{"num_hidden_layers": 12, "hidden_size": 160, "num_attention_heads": 5, "num_key_value_heads": 5, "head_dim": 32, "intermediate_size": 640, "vocab_size": 2048, "hidden_act": "squared_relu", "norm": "rmsnorm", "norm_place": "pre", "norm_eps": 1e-06, "positions": "rope", "rope_theta": 1020.0, "rope_fraction": 1.0, "qk_norm": true, "attn_scale": 0.258, "bias": "none", "tie_word_embeddings": true, "parallel_block": false, "extras": ["some layers without positions", "local attention windows", "shifted keys", "value embeddings", "an embedding shortcut", "learned residual scales", "weighted sums over earlier layers", "capped logits"], "init": "uniform", "init_std_qkv": 0.0219, "init_std_o": 0.0219, "init_std_up": 0.0219, "init_std_down": 0.0, "optimizer": "muon_variant", "learning_rate": 0.0128, "lr_mult_down": 2.0, "beta1": 0.9, "lr_head": 0.0156, "warmup_steps": 0, "schedule": "wsd", "decay_fraction": 0.883, "decay_shape": "linear", "final_lr_fraction": 0.0, "batch_tokens": 32768, "max_seq_len": 512, "doc_mask": true, "train_tokens": 192800000, "max_steps": 5884, "dataset": "wikipedia_en"}
Each number is 128 + 32 x the weight over the matrix's rms, rounded and kept within 0 to 255. Layers, rows and columns count from 0. Numbers have three digits each.

# layer 8 MLP down (transposed), 640x160, rms 0.225, rows 20-37, columns 0-79
086113095083129117132144126117159106129133144116055125174128124139115118074134218134114155134096170100170159091132143125100153183131107199126139079057101163102117147111124066131072086121148201115128137224201129170179122163158122145154135144
243099139122120139125198101159119075135133110082152124144118073092087111159098146093119112123117126159188023105149150139112145108126130167112123115136137122146117169102112077147125119124157094172128143100086124077120150126116118095149136148
168118145115154106124173110065146059128107118147135144167114077149118119144142125043148139135132086127130151093147111105147135154129116115134137095113095168120143121107092167089088091124128137102118164145126195153092122154078158114113156067
117091118132147142188047068144112110105121112142154114179141128180150136096046162127179092122123082066121112090098140122130105087143119114113149124114183164137156112091086135076124075091131179138157160115147126155096102099104091087168126148
114136072087095084086065115112130119160188174142128107097188107130105152145119142098119095160086120161144115084108147111071137130118132087168143131116164102119128156072153093114120103168097113120170110087167111202157114154158129133132166145
152158142161122139143103153140183062142116199111098113156152092122195164186154174179094152078162116150136117115137128114165106143139138134168097084095118103130076165089089120203146114131111103148116120123155106128125181147165177107160174143
173138116144166108174090115154097143092112045145150119147152071162121141113145153099146078148115160156179206162091128110100157156105152118099169121137129110136139106121083110140183116090147140174123123086096154091061078170124158144059171164
169147122154104143174157142161108138115168174105113165129110142113115104083121130102128108094173070147133103155120133125101176099150102147164109162146192102200165108130125091145167147105189052163148166121116120168099127170187045199106177108
146100118203122153107111086150070073103143064159141088255134167083118154102142109109172114085143090150094124130128141117138085142138075141188112094093145133117122183096100094139066144098114150144113057143125152173113126098171105152102102142
146126128142069113125128089125121110143152111126135171095178135067132133113104092143116154115091092135104028117106132108140074153162152111103134134131138133182129169088108134134142159103145103095141179150168134109117072150150159146094102164
191091073102123117123065100072101171159160150184176084120157127087125093152187109138072127132204110194140126055164147153136094098143147087048105099092120192148114159104143088131122216141096092166113146134092168158148120123128123132080144129
131112133147196134079112137105089159112173055099104143161108143136143095128160138193073160127122103139128107060110185207156184162136172107129151169124094150140162148130089169164096124102112181150147131131127115141120129130188111069042124129
114131181091129101109174153133211120087126127149105110124085169176118151195159140145099090116113184129119202106131115069150100157145149173167168143157106140139109132133116098158104115110116085090126189106089106089181121163144132119142164096
174155108141130089096150095132084127076154106107053162160149149146142149100115141124074104080120165121098165141158144114095142150103105133153159108160159142163161123112095215134114142098110163175132092181181105148107152136075112148099090088
080107153070147133049100095177160141108107105102070109102123068197166081104181177065112152147147154118148158118075157179089138119116175146099181150177138110155119137142132163167139073097116130124181079186107127232063125070094085117131149137
160103138133131165127120137122077137134216171127143091167149132137120061137167134103136118147143158156130131063159193124139137139134110129157129075149172168172093146133178123163093120155190090134120114097176145163121156112127126150118142078
148153114200102111146110022151215133114127110135075151143150150112172121163187144102100091127148100173120133200151144087097140142163112104087135134140098124129031154122112134182099182133068080131119140134132095132138091130097128124104165149
176119129149144098085110065151163132150143103093131124093186077115092055122103137135137169183134129111153128155150153088084122182110163125171138145176156103118103164184166159121089086126117117097127173158104130094152123175144115167098180133
# layer 8 MLP up, 640x160, rms 0.234, rows 21-37, columns 0-79
171137129161169166146137143115105121168129192101140151082142101096111120152138136130070119168196133095113154114102149116143146122083134141154128203152093187174149145146151084072158121123078147118180125140129162064116117150171178150127121107
070147131085172144150101123102146091074091154099150127132146115111087121168088128159211162150113144124141074124117138143168159087134107140114158145089088138119088157133132151105128114095079121131118134111147099138093071118154134093182089145
100147178094151120100164074117108057100167123052167148135087131120093108072083124185138121088116098068090102087173047164120093126109188213167131138113138188149104170106140103147093135105133176160141101102150117103103169115093110146179172095
132116159128127154103140134151085156104121103128176110148132132141167145127119151134159176135118196088098079096141143115179099122164131113059122104131121174137107166109137068104125127096134147149145132144099145107177101140121154140161110103
126157051146117080114110134112146154110110127141123100114145056120104095117096156135152072131080146143097125158117189073196077149100164108228135107138140153137127160135117086114112116094117085122169120165116088137120147149122145124137148135
140150080143139112144123195155109164120083156100133235107164139117172173136166126100177203081117114128133146131171115087123104105194140113133083150097106108169114163085143123075138133099077139136134101185114097102136119082159127135084129133
141123188159163135089131136153158100173094124184178135149150112120098155152090166061109181147117105110089115115107167201130123135147154149145094125112100106171118150119148110168177171078115108077145159118104094166134158151097126169105084169
117143086176090094172159148255130133104204054137101115128102156114171170120100140136084104156095138063127133079097190124122087172146095065062100121118072148095149156129093144142100074160131165163081109147086137173126119097134096150134052099
133128150156135113126120156164126083154131128120125155132118084145143096111119105131111137132158115166194143170123111176105107181092144123139141148096082089109097109154145174122163100105142075145153183117109139094102089104154109042133089112
174171134168118112119152202104131093133147144152195152152086116094092121108141117122134114120188179115147139143107125162074099131176147129151078136071128102106135146077120211106148099120064108081122107154098227112097119098094111117143148078
116077093054100202101211125086081085129190104178205127106136197124044073158177131055135155100208143201114176162132167111129158143141114098157118158169168123160131218091128162163156177138073130080097126134128150144120135140126086110113079136
125197122079159131118177128184154112126090115080182077170053099121125136135063111102174112111102130112073139098136134158109138076130105059066143021110092122169173107194090127040159112136144073062165120195123118144162126129172139053171102161
156083131150185099164133162169148103132168154150102134126139144109109116115138132168125107090133187138081127174134150163133093158084156186131175116148080155092145141145141149128118101128124217152160100161174107098090117138098113135166087092
125113181158141079164147149101128138127125148183118189091123126104114128109174081140196147144084109107139154081133179153153089169178180146090139111173135091137153137125171197127129108071102149174119166222078149129129082129104089136074073131
094109155140116146061191111114108117131185109081053083080135110113096086146138137159142150100105097142161183133131152125181100111107134165135155159080159098144162154167181080087109172084108123142075127131162134168126116122166182132175107120
069139099190114131110183076117119091131169097120216124187108103151095063139116111184192124122155075112126153121156156181122147089138133144117088150124138138145119129096127095182152161123085136152116116066144144127183105121093123149163111086
098110104134103145167122132163151164161137166134144168145161104120127183103109131166102108141111106099094064071078154060102161132078139091125139109135075156132103142113106148138067122177163143142084108105061156168076147136095132138145125106